config = dict(
    num_hidden_layers=12,
    hidden_size=192,
    num_attention_heads=6,
    num_key_value_heads=3,
    head_dim=32,
    intermediate_size=512,
    vocab_size=2048,
    hidden_act='swiglu',
    norm='rmsnorm',
    norm_place='pre',
    norm_eps=1e-06,
    positions='learned+rope',
    rope_theta=85100.0,
    rope_fraction=1.0,
    qk_norm=False,
    attn_scale=0.177,
    bias='none',
    tie_word_embeddings=False,
    parallel_block=False,
    extras=['capped logits'],
    init='trunc',
    init_std_qkv=0.0361,
    init_std_o=0.0361,
    init_std_up=0.0361,
    init_std_down=0.0,
    optimizer='laprop',
    learning_rate=0.000951,
    lr_mult_o=1.4,
    beta1=0.95,
    beta2=0.95,
    lr_head=0.00359,
    max_grad_norm=0.5,
    warmup_steps=352,
    schedule='wsd',
    decay_fraction=1.0,
    decay_shape='linear',
    final_lr_fraction=0.0,
    batch_tokens=[8192, 16384],
    max_seq_len=384,
    doc_mask=True,
    train_tokens=120200000,
    max_steps=10015,
    dataset='wikipedia_en',
)
Each number is 500 + 25 x the weight over its row's rms, rounded and kept within 0 to 999. Layers, rows and columns count from 0. Numbers have three digits each. The size before them is the row's rms in percent of the matrix's.

# layer 9 MLP up, 512x192, rms 0.0494, rows 279-372, columns 0-47
099:475512536503489527531501485537497456435506487532494506517478505545524486527487485512495522516485450478523498493509509486517485478472478496548457
096:499480496481484507512506479509491499495519516538497497477495489525484497505490471507443499543512481477525465505485465488504462468489531544503471
086:502456468452462534472516505493537496489497499505485479512531528476451502478506472534507541490477486495541469518529510492520473476464508501475498
097:483515519521461533502559488514482498541520507480471490460461549533498485483492497511494483521522494490500502498504506542495490524500481519484509
104:506459500503531478502498510499489526519485466491485525513494496492505550515515500519518493489469500477552475531507555508539483494529528535512536
089:531500500500502525552441481503460494527511526510465515481517485514514499514474486459496506452481510525495515452503510508472489492492512528537491
103:494467525519476534516488538517487491494540501503516520488535491523491463482508557545426490462512530485495457524495509536535492490489487516522473
104:506542490508464465514474488534500524490487454428469486525472467495480486512528528478508518525539515506485500517503497499498529524527439462479509
108:506491476537465479540478493499472474492554489473493501471500469500519498484499467483498476534533498477492509502488473569449488519504499513529492
100:516494499469465478502455465544545517477533537539511499489489523489513528476482458503530545496527531488500505538468522524507500487499502454460492
095:502518500515479483526492516517431510484488541477514509506485478509524509513499499489516423493523536502450512492504546492495466524507498525536510
100:545507474554520515510515523471494513483481532525498521478512500531486492481564439502515481485488478505549452492461476489518498499506497510509511
098:490496482498501516517492536466480546479470464520499485506508485462498536509573470510544470461490501512451509484476493438500537461484493487532499
089:450504499497460511478570504494525524505473558504491442520488468531524508481495471500438488479497493486487496480508515494543475523508503506517508
102:484485486508530494546492507502501477517502476475536529515492503468509470527487474471524463512521497494522508507476508493491520531490481464484509
086:525512507522499502531495510460493516515463508523511483556485521504489472516505494499460523470493505535511503505526503494480548476540516440514423
100:504470481497537497457502492489542508518539464532504474509531478497483528531542520499522499486526528527500504495502507504536484471509495520538531
095:486528529468553511462510470517501506454497550527522509509491515495506485500523494523512485517520535506521510498451466515534482497461475509522516
099:494492517508531521510466495528535444474514494470512507544520519517480466490504502485498483511504449560524471486482516530492464461473453511486496
100:504495442514467534452504495470503498494497488504467496472549511504473506474549459511517511516523479519479547448492492530537481486528518535466455
085:463516449513446482509486471520489489511449526480500526475493511509501483494481555512525467505479489532509504494537520502512482535522464548488486
095:473552502490540494493529497486504500536491545543488526526496467478501499475499490499538513491474463511460473494519540477528511533498543502505505
092:494548521511480500475518504500474489494499510488510497497519473458487473463514480529538518460483508501487472504502499490558536507479487486507509
100:506475482484526512468530492536517488470491523496506533535508501496499566514477545493497512491502514480481516490453511519500517508509500487516512
093:518503484520523495500531500481476510454519537483512507511478529493474503496553525505452455498515501530484489487518507498448491475486516516445519
104:529492554503466483493504521521502520457515501509455477508529491490559507468458472442472514467507470474507474502535510496483570496489485511530480
102:510482504521517524509460498529480458473531508512543531487526463480512503531524535486520494504522556514457528494451490474462474469513476520476513
101:539450524505517504549505454506512455479485463480540527497493483482507501509454494500494522511505529480502491465485427498493528506528513495490469
095:503507494528485463491456482521464467459502474512497495447504484515521488485524500481471466469510523505534461473508468461475472505499494512480532
095:501467457462492511495471483502459540481522501517484523502516467556493484469498483521513498490535488458537450514479477452544486514493484449489521
096:479501528512475469494511518489510486500476470488496482503434542474504456534522495518479486519540480501484465494537495531494520481491482461482515
110:473521491508505486495516478518501498476500543436500501499494483450509549496495499470523534496439504489508493488557517520476486487544508509455499
101:476528505545482497469514507519484475468497508499518499508529486519529464506490480487510538503509522529496515551496557521513506451496506467500490
104:491464531507513532520500543519508524542550492496507468533499525488496546512483531462471496469493499525469523494484504510488519514503507508487516
108:480533515500498497512509472511498507516485491477488459501489492518500519496455465503539511435512513493497532498567483543499513499517448474523530
098:509546511481499432487510524513513503509497510548480513481520497533487491466506516478508505513516473503480510475516563517493507519520509528533471
102:467469531460479483497469534449497491484534507537541490474517499480522533490563465471492512508488510462492483526495538528495521503499491482553520
091:475483474488524508532518503507507505487464463510498512504521463457479555494503508482526544472489517476521521526482554517475540503490513486480518
108:508494505493489492467462547508517504467548458540480512503526484471463498529518510546523523464487497523481506523506480476487483482514499467537474
098:471493489465479487484500463488465507495470552533495523506529514500456505494506460543514503482515485482495507490523509501493492530547546547453503
096:473510522451481492508498548471494483434481448501507508478468451507555526498511508507491517494501473521541519508511531546489502504472490514477484
101:488464481515486454532513523530476518518502475522482535512487471488485475548519511499472474488532511488583497506528476435481502495479493488535511
107:464514496476501493523488524492528477520494517494510516534460470479460535516482516484467499512495484545520474512522534521488513472503478509492529
111:491522513487446477491493546487500479526479471484494461481519515502477484506455491480469469463503506507541499487514473487553458491503501463546510
103:525483485497520502467498512484532489475499465486503496520533482490545492548483501486527490480532483497455508479494480503522519474479490508462499
098:505515492467499469447478477470542480517437473500485478479468512520441452488489520492452523554517482529487480509520448466530497501462475473475490
104:527456516514515467522514506546538455485467509513441491482551480504461507483536491503497452511533498523524496462479532495498493522473467514478514
098:495488496509545521530547499458556471477494526503487505506495516509511517456500485541490489499489496497495541516444506481497490516474518488515496
105:493449476552463492497467458473516534477514500478513485517487555547470478462495520507491523501511512510504525489492523530529488531492464510554484
103:465486538498547530441559494507482472514471468512498490528503503464509501521497493438509507488503510502501525524527517516516547520534501503517532
107:499533504526509466498511451500470500512516526476531512495502468490472482500512504473513480455463498525459462478507486500487491536514480530521512
094:498501484487516468487527512509471509437489490518482511511495498499469546499450511502501483477494476524519531525512491485479485478499533501487524
105:518515536495499471442521499521493502512478478488495513468525449498512471509491504525496519514500470505525457542495500564505488471519484501541469
102:487473550498513497503496497488539494477504458519512502510487466472510496499488462525528523482503519554498508543505492487471471502491448491490505
096:486472506502508516527488516525523474483445504474524513518505516464480488484494486493471441481516507516514509511462529470513516490514491489492511
103:518475524470526494533501506493463468536505539487516500573488513499512502536500488515524462480494499503489519479513465463467461482477525537529496
107:480526538491491445507486544463532483516527508512520500503478469511503518459495529526509500500507471512474472506488486484499489506520494490465471
098:513488501474462515487545463519478501509489512511493476500507500481471487483481473527496507563490474532512500498498552519558463457488545483521458
098:464541473510520515482505504464499467509535481534475474529475526537511485497435538485497517479486492506512506492475470514511549499479504462555486
094:480503476526471516508461462486497551490471519476472518520485509527468455477523488515536517497516515522497497499535552483469459476449503543484532
102:493534480477512459510527490500522503503475502483513466545485513514493474503519473513535506469482452445523460513526489475530529532509493482511507
089:503544544535512521525484515522512506512548489449515486548466511476480493510504490514555475497489535527472491540447540503512487476539545518502480
109:512472518480480483486515506515488517529506499531530488453516489525478518462534478526465522512486519507499487506469472520500480537483480521526475
091:481459529515473528526482476502492501489486512505502535542514521535486521496571485510492557511494498478491536500464475529480484503486498487458524
101:498499540493527529469533540486500466476489487533480450517524488486522514477507555549507487506546514486527464533454475523535513490464555499523483
103:534519521494492511479523510487501509471496480444443519490517499516522493495483526508496529525500494512441499520479495530484535486460487523457519
107:508502496507482505484452523513490485522527526524486498485535517504465505518513483505479522524476526506517455490519508437525510528522465544551514
111:493514460505536478474502541479511487509510535551482505530524500497474506521518518528514517470494499483467481507502509487507541522524506546518488
092:497487510471488525551498510486535485485494506509471508482479470487476510498531448488506474484500529518513472481521455510507512489536534469480491
105:477506453514495514521506539525492526480506483472471490499523468475518502504532531500506475506497482447497482491449499493504567470463485531452505
097:475477489519511464531479500499512505494514503465472443509501509479479494496504535525476498491477546523483479540508461523520477462498523483458518
106:519494496552508528533488514518463496499487538539477512447489457492491482490513453467541493479486508478499507511540520474498498486552529470494479
101:508521496502506512478491474501509511525476489521490542483425532502467483473506524502473516494488495499479505508480503523483505529476502493468495
105:513507524481501482525513463543485529540522493517496505474508520505501523521482525509459491562536504519555515486455536544448434461575493464497526
095:540546484481518502482524518493487506496493496499517488483508480510464469539493499461508489490512496501501494489539543510459480515519529540464511
088:482481493476462465457503522479443478480529475492499504495517511511482444508535484482528495466509465499546484523520524475483524490474495486442474
099:529511534555474501467536487524481474514499472508512472500460543487505502492484532489455496539505504515542524483488486505476494494499497519518488
101:523524527515501457506488450509485503513506485508492541499487459559522481527532509497508486536529511554500452446505520489473471492471463538492540
105:509493541506527521517510508484522492526494532466478486493477489474510471478525520488497532501484493524476463530513538526477484505491484478491501
097:495482533464498485478516471537492532482482500523468533476479494539490479487496519481470511546473498458542518488473462532481468452526494490519477
097:489506509500476490472502470534454482509516509480488491462472522506514477505539530495529445522515477529491507514495533508508539508487478527545508
109:477464500500525528454491479490482466508519462543493528524494544502483549530493544465469489510454509540526527475497460448478488498491507476505440
104:543509493510510492502474524502472521558489489491535533488507483503494530484502487495487480496519489549531503504523545496552489509544531515520514
101:503484539497493552462493482545475508492518484495457485566485477510511487562486480516513487510547501495465491523452498535538519496503507478501499
102:477495500521499494488489461531508466513543512495520498515478489478491471504503494477539502493495492544540549509471494491495515516518524483424502
093:474500552500486533489488521492498499486498485516546513472485477513527483470518522499481473501501506505477531558490532500536516490542491493530518
112:516489544533513447470504467511445498522522523459507484481488478530513507454487476529494472477477515491473479511493483484505491487498484500479501
096:519470526462530508548473503515518496489488563482550443516492476491500511527526482530458509525490547521488480529505540501509529486467466497512511
099:523480509479567471552534497516461483512551515562487554501472500503513512501492501519484504478475481497473517521428517495472524497509530517543501
106:504501501504467528524475512496508495484502517474484494516535532531464541501523526515524484478503468504479527495523483492474522519513497529451505
098:485558477469537464444527483524524484476534500497513528469508503488499524521508523475514535449468527487482513494482479503531489533525506505498475
100:445514518479521495499508507496542510478529522518529487522495486488521492545505515458525532485525479459479534488459470463530491490510518467467523
087:517527511479541491522492476525539542531513496517504506491483437537468518492478504507517479498528500478490547525501519501517504528534484531527500
100:536494483485459450462521448485470513473483475530505537493515502522522553535513479519527514526503473516489496490508530485476465566477493522494496
# layer 9 MLP down (transposed), 512x192, rms 0.0457, rows 279-372, columns 0-47
095:472484523523489508534479503506477494493476515472473474522529492501505516539457504464474519484494514500464504485511483485538475510519483467505477
103:508511500535563476497530497491504486479507531446577498506498515502506574493526493481460527483500567488492510530540524485526487565485515468460493
087:498539485496510469535442500510519500492516478508509562488482493548535524509462505456444511522520516479498517470452502496495502502499488502501512
098:522468507435469486487491497510513515510519478512510550525511489443489509525531451484525492517495514475493506523488512516475488537481503535532498
098:508561451472483493477525494525497515482489483454535506492471529494520478484519500471488518515463518507501459504520506510461473531522495484493514
092:518477538483486467541530529487545523465517472468519458520514498485458506431515471493502515493517457466523480501471455486487488512487520474538543
106:449507490493490512495489460490480511518472526538544484522503548472498486512494506499559533487471486483506471520497469500481515505503475552482510
098:505494504464429523467499476462473510504461522513548446501487492502514503480479495494515518486467513465507498482525472545474481450532549472543483
100:481497492484474517501509499460466501496519502515503524456491514498513449505493502510508492481515495517556472492476506506491482512506465530490483
103:474496466521523526496480560497495466509500491468463490489484515495510494495548536489524474492483497467488521459500474512523513525498505459510472
097:512494450530470525483508487505497515510535543498462489552512493484474485471499492509468521526493499474503510492503453524541538455532476490459485
100:497474501533472511490498474520526483483471513460520472481558502499467532480529494468534460493476504488509475515527547515516515479465478529489460
097:464465501500517463472501497452540473510498498477530430524486551503521518487464489535477528476510524440555480524500488446507513495522462452506507
084:532497458509496513482480511497523492498541454485531508512491484481491509528529504470555499508525513524517497472489489505462491527510525495501514
103:508544497521524498479559524492495493525516519463511525520506515501524480473486527436456473489491502523489486465493509497481482464486517556526462
090:477504529510531464457502554480511500485549499442482497434465484459479533491542477503544487489518512473508506505515497537496498501455485561527551
099:514528501521459484499504511484503512499490478451527522491494536505517527514478486468507504519499491491481495496470500494504473491528507489427504
094:499491517482473520528472500530472468507500527538481540493495521485495462506508513472446479479505502474494507497487486455478506483525517454499458
102:506487506480506514471526509435521515525475488478503505544503467492517463500490493504524471499520513458481490481521470517485552477497513452470485
095:547550516508496537478563451538527516479469483484487489477506523534454492514441528516533480480514504535493502511544507490544504511539484494512510
085:507519515479511504513514548502484544502561495515496515526519492487498502489528490463536536493539514465499482516499485495517472484499551484502539
096:466536495520478477485517491505499519543467521484466484548465490529504496507465457511477518459500480536480476527501501502521487520502490496509470
091:488466469501525507468468471522466518510557475474465534426513477522491453521520507484507475489483509501503537502544521548502471538561472516493510
100:468478479475542511558555502573470526491516482540494496513492491466481476499491476508548507531495498516518515487462501498517517445484526461536472
094:497481463501523527494507496471469487524520506488492488540513524520518492438520515485452504528439508493518518506474518490496486485501534475542481
099:539523476509488519506473469489498493517454515513498517472495536495490470535534461537498520467502513567523505496509462490480459528459497487487498
109:503490466536503463484564494498515507511498502525511483486552507493485508542523495540534477462535475504570530489487541474542506509478511558491507
101:520505562485470547494477523490512519532518497496498519477491490492495515465541506500544485461452508523490557525522501462487473490513521506486502
096:498482476513505503527479508512499499490524479471491509546526517483502523500482542479534534527500501517477525473497519503481570519557501473503505
100:491534473499523485490476483510528486503451510458522486490524534466571543498524527527478503498497517492465487560525515508500485494512503481532485
097:479441532503495493468448500525479488502509500529457549496554496519480516516515481475482490483448506501493532490462487466516459459457510503482505
106:482500504511480501485526507520454488526533510531474538477514515473513526493524491512509498518508470520481527517471517494484532501461490468518497
097:512477482510500494502510491464549530472523454472498524474513533486527530513474479489504528528498496519489489470478493502456511555465497519538534
101:504511527520473484517469492492517489517488522495525497503503519493524496512512468507473527521460475509472484496477489535491499484475547469506530
101:526514524511483512515479532511502439477444538469509481539488508512492504529515523503491512488494493478526512535485484483473546476516516476526517
099:501478519487497545484494548477462466493497510478521539478516485456536489507477502525474511504528503492521480484532480482470523481508508487465556
106:542513489530492500510463502504447523530502509539522476529533546500475533512494499566497525512540497504523534517513503492494498539497487516483484
093:528505495475494503478506499461472519538518495475470504499493491540523424474476481496494473525545428517503461486517465507530515480497478529519498
110:498493506457450465465502527542484526450487482528507531435471498461476507538488519483498472477547514518492508559534527501488546512490485551530513
100:519525475468512577509487496493519521500537523497533508492493474533511485493496467489449472490493488510512505518503462510483525493490450475501528
101:507494465532526534471524461523554485479487542519527470500521504474474485499464507513530518521505486467526463525505464519486539482512493494512532
095:498522507484492503521502444509476512440471475479517467511517505533497495535490478470503497533501522536482525529466510511486488463488530463500485
100:520530506558494527486503510483507521535531495496513494467537515491500445506493498527479490471540481508483483492554514488550473544528497492486563
105:486475483501467485512468485466512466489512507510473471521518464513539499546492490490457532468474523540461529537471462552467498550493486516505496
102:489535456474512494465521463519461545487507472556526506535473522519459538515458503516466497498481471504500498519480554450493484496513477481531490
105:515524529522535504556502539525470516462499484541483511559501503483503472479498495485450513488498479497513543479465528457506519487519482479508513
105:514514477550509509440487525504473516523493542484491516476465458483490489451531504506505492528522500502489505501524489463515462510496501529501529
097:524483508482515526493531496483495537525510501486540561507502503492502502491513451502541471514512459522532509490534510526510498521514496544443507
104:488516491518516512484514507496505499449490508533521529527508538511472494519466507515541514503494486511554475518497486512505510512547491482483534
100:473496492539480487519484510521533512487519513476498528505461509515458518484521507509480503501469490518503494443500496449494532502521511474509534
104:488509543477510469508452460501489474512525519547517515488522489535515493508512480519492446527521497478507442517461477491508481499471501491523464
095:531484495525488567543471526538548523515457546480483498501503484513525509514512510489534522513522513476519461532488500464491512518527508458523484
104:525468491452530524490481496549502506503534504475478484492479489495467542495466474508508502510491515518521526506505515487506522468492540496523478
101:509524503478521518492538481560505526505513509469499518488486541512533487505505487541550482470484459461504516492510472495499499515486518493497497
096:531478534501510489508504500498512486573505507527485526487518535518485484522472519486526491543482498507531481513465499501520518500498525497525474
104:511467477485475516525511479508510520484477479518507511477517505509511504481483505456495530498498508474514488467486500484515469535483482531527513
108:530469557483478494530498511498481511490469488492497498517512511504499463495508481497491483535500514503458525500511473465509537494452484493538451
095:534516432511515532474564531489514474505518519531544482516527479497498497512511471541537537503503498502488530512508500520539485539513528478548485
100:567472520514503477525516482536529539493516488483496527524531542478502483513533477532487504502512515520517473573436528475498509503513495528478489
096:522504566479483495508472507475488505520480484502475502487510483514544495533502460441486467498478503476495460518486496509531530485519566496538506
102:463507534524528531517467455476475470576519442510449503500533519506497517507507489507502485551445509492483519483552503513501509481484514488483483
094:507459496466526510473513502502478486543499515544496494465474533505486489511519500476496510506548479527541516500545469533550539487499459485514505
105:513500478499515448528464507532494505485465485479495518511504536475520539522501523535523491522506535509532474567465526520502524494511502492494491
095:526529506475483436447533507534494487468514490542534468497504450483473522491456510481488473519502490491519490460519515479486502473487530522475501
105:522498495562498477501499460533497500512485491507536538487449534473539487502494543463507486533497495546500540520555512491547461509542430505528555
102:534472449517494519557502516513481481543497534531517510492482528497486522476509485478469510495485503494529511512490490494465483502488477528476561
108:546469483473491527518481507528522540515499506507524487515555534500514508527464496491525539528481526484532498538477571520520497531478513479516489
112:492470521521455507479494485468505543445513484465511488479506487507502499451546526477497526489492485456467462486556492496533488494462468533499485
094:540472474498557423530498502513488522501500478448534511498522491521540486468491483498509478488510485504499476495492499492479456486510481547493481
110:527449472492492515489499474489478492504489495509508505477497453508478543523497492481508480468546484489521509526542493501478511545509460500492504
102:470472506496518496490504526511515511491521549458511485530508517461488486537530513486530485511527492442518470490467518495531479460515489525540505
094:481514453522520499496529513530501459440490504439481555548507467482481467500511480475524478471532509468490528537476486521460535469507475520506471
103:485535503469528510516516508453471577472517477477498436526555486546535492499488492503513460492497495496539492474543477532501499499517508533506463
097:487497476527468481472461493545528475481513475491548501530450476483535515481495498467501506515475506477524519482450512491468473493533507528495567
097:475483499480486458466479511479489481534506512511483512519517456445537533497499529516516508498518475471470515488490478495493515497508480504490535
090:529509495509476496432527508499463467521494527508485497463484495508524460478488506486492505460455460529510495469520527452513499458477513445487494
090:460519522497486467514486489521478544462485484450514525504497466484486504491489483486521550481523528416485548542450496472450507513467488489484501
098:508493483487492502525494466486446488477559484494475447539488500516497501533501485510514513556480507530506492497483522465516470532488497489523476
105:505529483477483506484536553489477493501464487503498462473529503482515485502476478511486520513517509481500496470473509475474500489532490515530508
097:457549532511497515500446486506499511549461497488499529467467518499536565498493498522536512502491485517538519528520537500480478498495488537489503
095:489515485527527514469528494512486507485551446468512513477522496491506514480548496503489523518484503512442517471519475503460475513500521558510502
104:515496513483509509487442480481493477502529452504463516519479521487461522515496507457539505513445511516491512459497470532414502500505517491499483
104:474538516521469531473520499521538491524514518519488487456501502481484465490561479465471521490446550468454529494500509520483478504483503509496489
089:501500516495511469491494503513499518506486472472437463544489483493463513521511490516529549465571528465466491544437448527464524528530487518536551
103:539500468492492498505531526489486487483486500475492509514504474547509517526490510514481497497510547485467522556496493487521488478491502489536489
094:504526478513533519523524469524502537490492498474504446525496502472511453483503524474514537494524505492521511501496538456454499458494512509510483
100:470532486479501511506500508520477516486486503503509465453478536483486492532461497506499473487529518544474528500510517532521490559541462475538512
098:469517518528509461487512526500480525458492465555489482455455517507520486515507498457469471488500474488533473494542486475487451496488485444514516
095:490513488501512526530514477472516538504488497495497464501503479457501455516486489489485466550536508495488502497503522502512508502506497509508515
102:560484502506501538484543545478462519466474481504540513484472535538489485478526498484507549512539515479495503528513488472542484505489503490561533
100:527514484473506508531478550474471504505500491487469475516467514489478467499480528476476468464516546481435529504465513501489489466457490462527516
102:500518531538504501520516532485493488510514475540461479514470501498472490479504529485518523472473495490485473474504561485461518479462508526513475
090:489462515513487513486512497509486506482526523487481463538466519498474494521511477477492483524477481478499461500504524494484521501495513480514488
093:477491500497495546557516560509490496513512514482525478466476477503509475505487477510503476476528528516486508499486518485513502476537514469534480
# layer 9 MLP gate, 512x192, rms 0.0496, rows 280-373, columns 0-47
103:499495524509485466503520503510451442531486532470496495497529523501485503485510499510481497500467509485497525493501494504522518550477511521459489
087:502492472469508529527452533491494501512507493506504472538524531547494534554481514494515522543505543480508465489468517489489477482483506495505557
101:469494553532474531521487524517517497531489487489545455492469518524510456514508510497532463492450484551497475541515538465497499514524489505512486
100:487459508457526499484500488497520512499487476483527455504501494513498555514449563483507477505469509484516503515521474502490540472490517494519497
085:520511488514516483473462539497533526482512541519528494468507510497503484512528503536549523496511501539443552514506551519476492491524519540528523
102:518505484522476530472508484474519513469525463484505476474535532485487488484507501466453543497458516497514472531521477530491493496524484481507506
102:487475506496475508490504505507509537492489570476511537468498502481490505487470462491536517514482500495496565520525496509453509496517518562475483
091:509487506544441516515511503542505461490532505489498521504512491470537482450469434468504490499506440495473525494525529565485522523510534508513455
105:506523510518505493480480508450485514503546500500508515503489496508489502523448519514458495456532483542469480467525516523514506490529525506536482
096:459489540455556493471518498503491533510504484506542507468473492508476497542513549496488482529520517482509520508489529482460466538484537502499501
096:492513490452508462492490456509561482535492542516478471504535513467489559510508530494523562520546500525495494489501511504461476516531497527470488
101:471516500464506505503483495493484453472498528504505494517465516522510524502466475440496544514461489512494526471468476520536517510517487473533504
090:471507508463494490516524534484509502485483511492483459501475473531514489506479529506482457492498491481458521494507537490543497468508504484497496
103:472540548478499505499495508523487474481529537547506527519484487482476509503494533511507528451471514491518524539500536521502531502501515512531539
086:532542529472550456484516518506500496485520509504505480463502470425499514554514503502482480512469566515521494534528512524477587501530496511581508
104:486523541487525505502505511502503533504501507494524539471440490509535457478486459472488556449452535463519511504490422484480505498503452493516489
093:528520458519493437516491488504498516485461462477492513496490510502523561501514503512568547507531487468520451513470514495497529481484476510496543
104:532470492507475490509512526502466475507528504527500478504527500464491484495516461500528521478479521510514489489509491525505518510512545496499485
093:473507532520509520489513501514501481502496531519518502528497510495475469512459532466489510466480516474499456550535517507506488534501512480504540
085:491511519495489489496494470483514506469413454479525517494491489525495510495470503511514467509498488490529489514514486487509488517497512491468553
089:479475524546474504518530505505502495522461522462509483508488519531487457526468481517477491457529482490494497491515496538549486530497467478498492
092:538499471517491508475468501479483537461488439470453523491486498491473467526489513472490481478480501474473494489522510460509533516501498490475528
102:449475534439507514477535497458542482499439497534513510548519512489537519508471500501487531461525522476499535497478511493524553518504515485495501
091:496488508487440542453497502490533470477485508542497523494520447479535485478516434538505463502525458476493517476489506485532472479496483492488543
102:502486518443493518510528473496473508533477457515516523502462551493498499500513507483547561518461538534511541487508486483561485515451519469485494
111:497467523483464491537517432525495486478465542487525492529494515479510522486469478493553537487497490481498498499535505494474530471463514497538474
103:436495543447503477567481514514518484499520483506501506511475481462524504510534513519509523458491504536487510548492533501492494490547548510524488
101:492507519530493448452516517486471513524512517500496483505503529507527494491479505505512502507471528474538486523504493480519496506439483491511512
100:454512508531489535488487511467485516477529515509518504525527505491486483498541458482507503488501553503485512469514471458512531512492468530503511
101:480479491503540528472537516506515479515515491564549439513504484479546524515525480519527487488479534512491536476456474483522498504493510468537503
109:502514517495508529494494511488481535523476529500492515553513502481451510511450457488458490499478491492492484476582461442506528523512478505508490
100:510449521451502506466562487462472495479513506474484474506534536520479564506524496510492551522546536484486497524460525546478550526512464490513480
107:511532535474488530486464481529461496441525512477515540491476513503507495484486507457511492454474527482510489514505453467485526488530491446552521
109:482468525485513566525496519517547460508508520507524481510464507490501499506473492476536475463489481521510478503503471474495526492479476460515480
096:520499511510524499516520495525507496514489466508498450518534565517507511486492490496473514523504492528473489494499522546530476480430494486509537
106:520534467511432521483460512492485520483518493496484486460522537511528485503507490489452547514482516485521502505484507469497505499508507487501490
096:448522504464474490511444499530495500490477532449520477466487509518543496512523528489536517468471482497470508537517476524471456484513538528524489
102:529460505495516526497568493507491497488470496513525500552475533506524509527522519521483509502500453544492505528500490493538567455511505464476487
099:491528497513532474537499477512505474483496508509484552500511476469489493508528474506514496508489503482472460488473480540529508510493517495541497
097:517527481498497541499516504489498524479443503516443454499470508461461532516576530524500521478462504508547488483542498504497509430501503522482510
103:538535490485460530476525485480508532497490511501504526502491550476516537453513503484546507467512509486504534521458497490536513497482515493514480
097:509479508490479498481500468504522521482503470567549507514487527544463450486500469528531490489534502506513487479544505481566504561536562457524476
109:496486508478473524515516533519512492575475477522510480500503515517503466468504480486470486451497491488515510552503508460523530504468507447519505
107:475484506508498529490545486506505493541520497519537455512511510455483505488426482481498533508490513503512503502471523515531495495484537477484495
099:473512517531512514527508447442488491466496523479507470523465492506546540516498536507555501505533503445480480476495523474497497478489473489472521
101:491537479518469499476471491494458526478528533510492474506532472502552441485480464522528507459480490487467512445487511492555527512535491489466506
102:449473479464504466515554491526470536493523510518506523474508498537478459517493485509538492470483554510539553500489483519487519507495534476515520
107:513447469494496502486497513517532497455469516521499533473517494488465488480553516521514518530491510481528510464516480482478530463496515472499436
109:483499533528526499489521523504504481493517449519505503525485525466520438505429497432486540475469478501496497512519496498518525486481513431544481
092:504505485492477526494529436483475469501505536494482517507526496473496476456515509449504519450476456517455501469538514502528499517534524490516522
094:493525501454520461481472461490509509456503476512516484490515475483521466517475522534514460458503499506469515493483509507507482446469523471516533
110:507488531529519534472507520512499487500506492503488543525539499457503478472529496497554501504495506494470543512484498493458540483522487502513471
098:515475481484464542532524485522521522482412542477543461490482489477491526489516490508521536546505526468522496506563510511484541455483507458490499
099:496476564484527470519496466515506460519480502518494498551494522496540508483507491492527510511521539557527462480494546531462508498494525528471507
103:494522513513498458443494524498530486494510461475460465489530508511505501466538468477482527502525490504501520476493518515518493436450507513471510
103:452463506497509521522509508529486486493524513493482515502527486464516429473506463483493526521483456508532516482558553513488532479524542525510499
088:538476447493483478465511507469515471504547507488545514483491513502520503494482509544505508478524473471488507508532526464515507526500484497489481
102:478435515528512481474508501498510472476520490491558499504516481522554482513512461528534519515510530466512527499502481474518512463484495479478537
100:487468485507478540532512533519487490524538510499483520487446522552480543460551498545499484481460532480535510517501435471465504472493535513526543
102:449499511492504508493503498508476517520497496522527511530522509462452503497499494504510481504493505449486495498465450507482498496485491502497506
093:497490476518514503503497527504465493514495506528480494508469474460475506512518499528509467521479477536480511537510511511502526538527495489481474
108:505499504468511506520527511511494502512537497462489539529509512439455493490532483535492483488497544534540477509508468510493523522497504480500494
097:481532539495498440424525455485483503513506504457541497519527542507494491495491485510476523500505503481441480482491472506482465516510483486488498
106:463487512438527517499511526486504507493491515459504488533463508460527506504458549501481545500475548496510518491521486513491510479481485474525469
101:520482516446517515509562510493513530476443496514532531509485525503505514486509464533517556517518515457529496481499493484473508472461517467501462
111:427436541500518518452518497486503473458508498505536516524509511519490518433549491504480496467547492500528523489492492494548488507452526481526522
111:541497453448519516494505515531508504495490518522530507477495508520492487493511502482493522512504516513536513512508501505457534487469512499547516
092:540465537518532485477508554532501493512481489484517525483513485486514484490536490484466494526460516529491528525485517511468464467512499549534514
104:522500482506504481515513534481516487479504490492542530490497496486492468475435511447531503529465520484477502464475513503488546497546523489561512
096:531463557510490501521554481521502482512464449545484490514524441469515516480494553527495520527523514517517454509524513517485481527454527466512450
097:461476503504512552508501482504455494524474533547507501487501462494486475461529488464514495473500483472498513529503501464545487473517518469486498
095:484484477520542523498506509509507461502569506519520520514518501515489540495497534535490480543500491527506497508454497510520483491494484497497519
095:500467463495485514498490465497485517462488487523511522497524518492494490491492523508449500518535447520530498499487493521483545491505490479483489
097:521500507510536520488515498475513513533512507463519516523525494512476480536496522520458531443504504522503519480501527480500570493508528520536480
083:506517494503486584488515492498547481495451570524505512510491541485497526424479488480502542507469481476438524485501484498524481484522509476561443
090:540456510519490546497549496530526445506449514507491490511484543500494506494524482472469476516475445569509480490505533522504487503505501515496512
083:520464496520485509503527499478503487510471515516499556489492486496499483509501495484500475511496472565461467467537476511514513442493508518498462
110:546496529478478505492506551485513484495533489547418474526509477505523504487486529506498494492524516518484475494516531493460511480479503492510469
098:478462510516487520472488468502526483481498525530503511543521514523504508508531487530532498486485503529491564480543484479516469505531482507462505
087:495513474517466502506473505481522483532485527494498490503531503513534435497521458493503461484523498530543469496506551495570517540479521457512480
104:505471491455468471498523518544474454552533504543461478461519508503456508522495473467518486461441479528515509482529494468497486512531549506512436
104:474445485500505475471474537523514507469550453504491526480502549472546500503476511494476485482490539504491487551495498490521471494507528468532501
087:494469489534445548489489481516480498505525488481492505536480522503502501505499470503524510428501480505520510487509540486555493509502534481469485
107:496505478492514488466529514474472497513501459477492506538528491530496522503497527508464498457525536416468502550528485469515515488459479485498519
095:510470537516488529518487540514466470457489480486464522495518519487514462500504505483459495519522523525523477488446468533514504508536548433508515
108:509498461451481509550525534495464514460470461561517510484527517481511451532523465464519554476453461477533487480525488458528496519510494494523501
099:501495497526508459542523484484498480478508511497520511498524503467533453516554543499498532486526480546532472495526532467547490467510497528532481
099:502479474507465519511498510532536495495492488488493527531514561479540473532509491477515492514510459452487454466536438474490464463462522492473502
108:468498490540501520517548532534486467517465514467477524464456510538456493484490484477530494522487507492513532514543532507514525469527489484565501
101:513473506487474476522537530500477479459510485543517503509533517454461489532472474510471479533493449539505540496498506512556500520516472434484523
102:476526540480495503494454497506484487480532491485484534532477493478512468521480526492514512524543485505526492524495500526521477469479511477493529
090:491465514491465494467513490535465492478489452478517493462491529525515522493489498540498476497543530507525489510510478541497462527513498484465455
098:486468515433528464503546444475498502493520495528496532538538518474499530522510474483498487491516494487491510501520534501500485529476491503506517
101:506508541449500480492504507493497450524494508505498537517491487433471455502515505539532500501453541520516552518498497548518544486483541507492504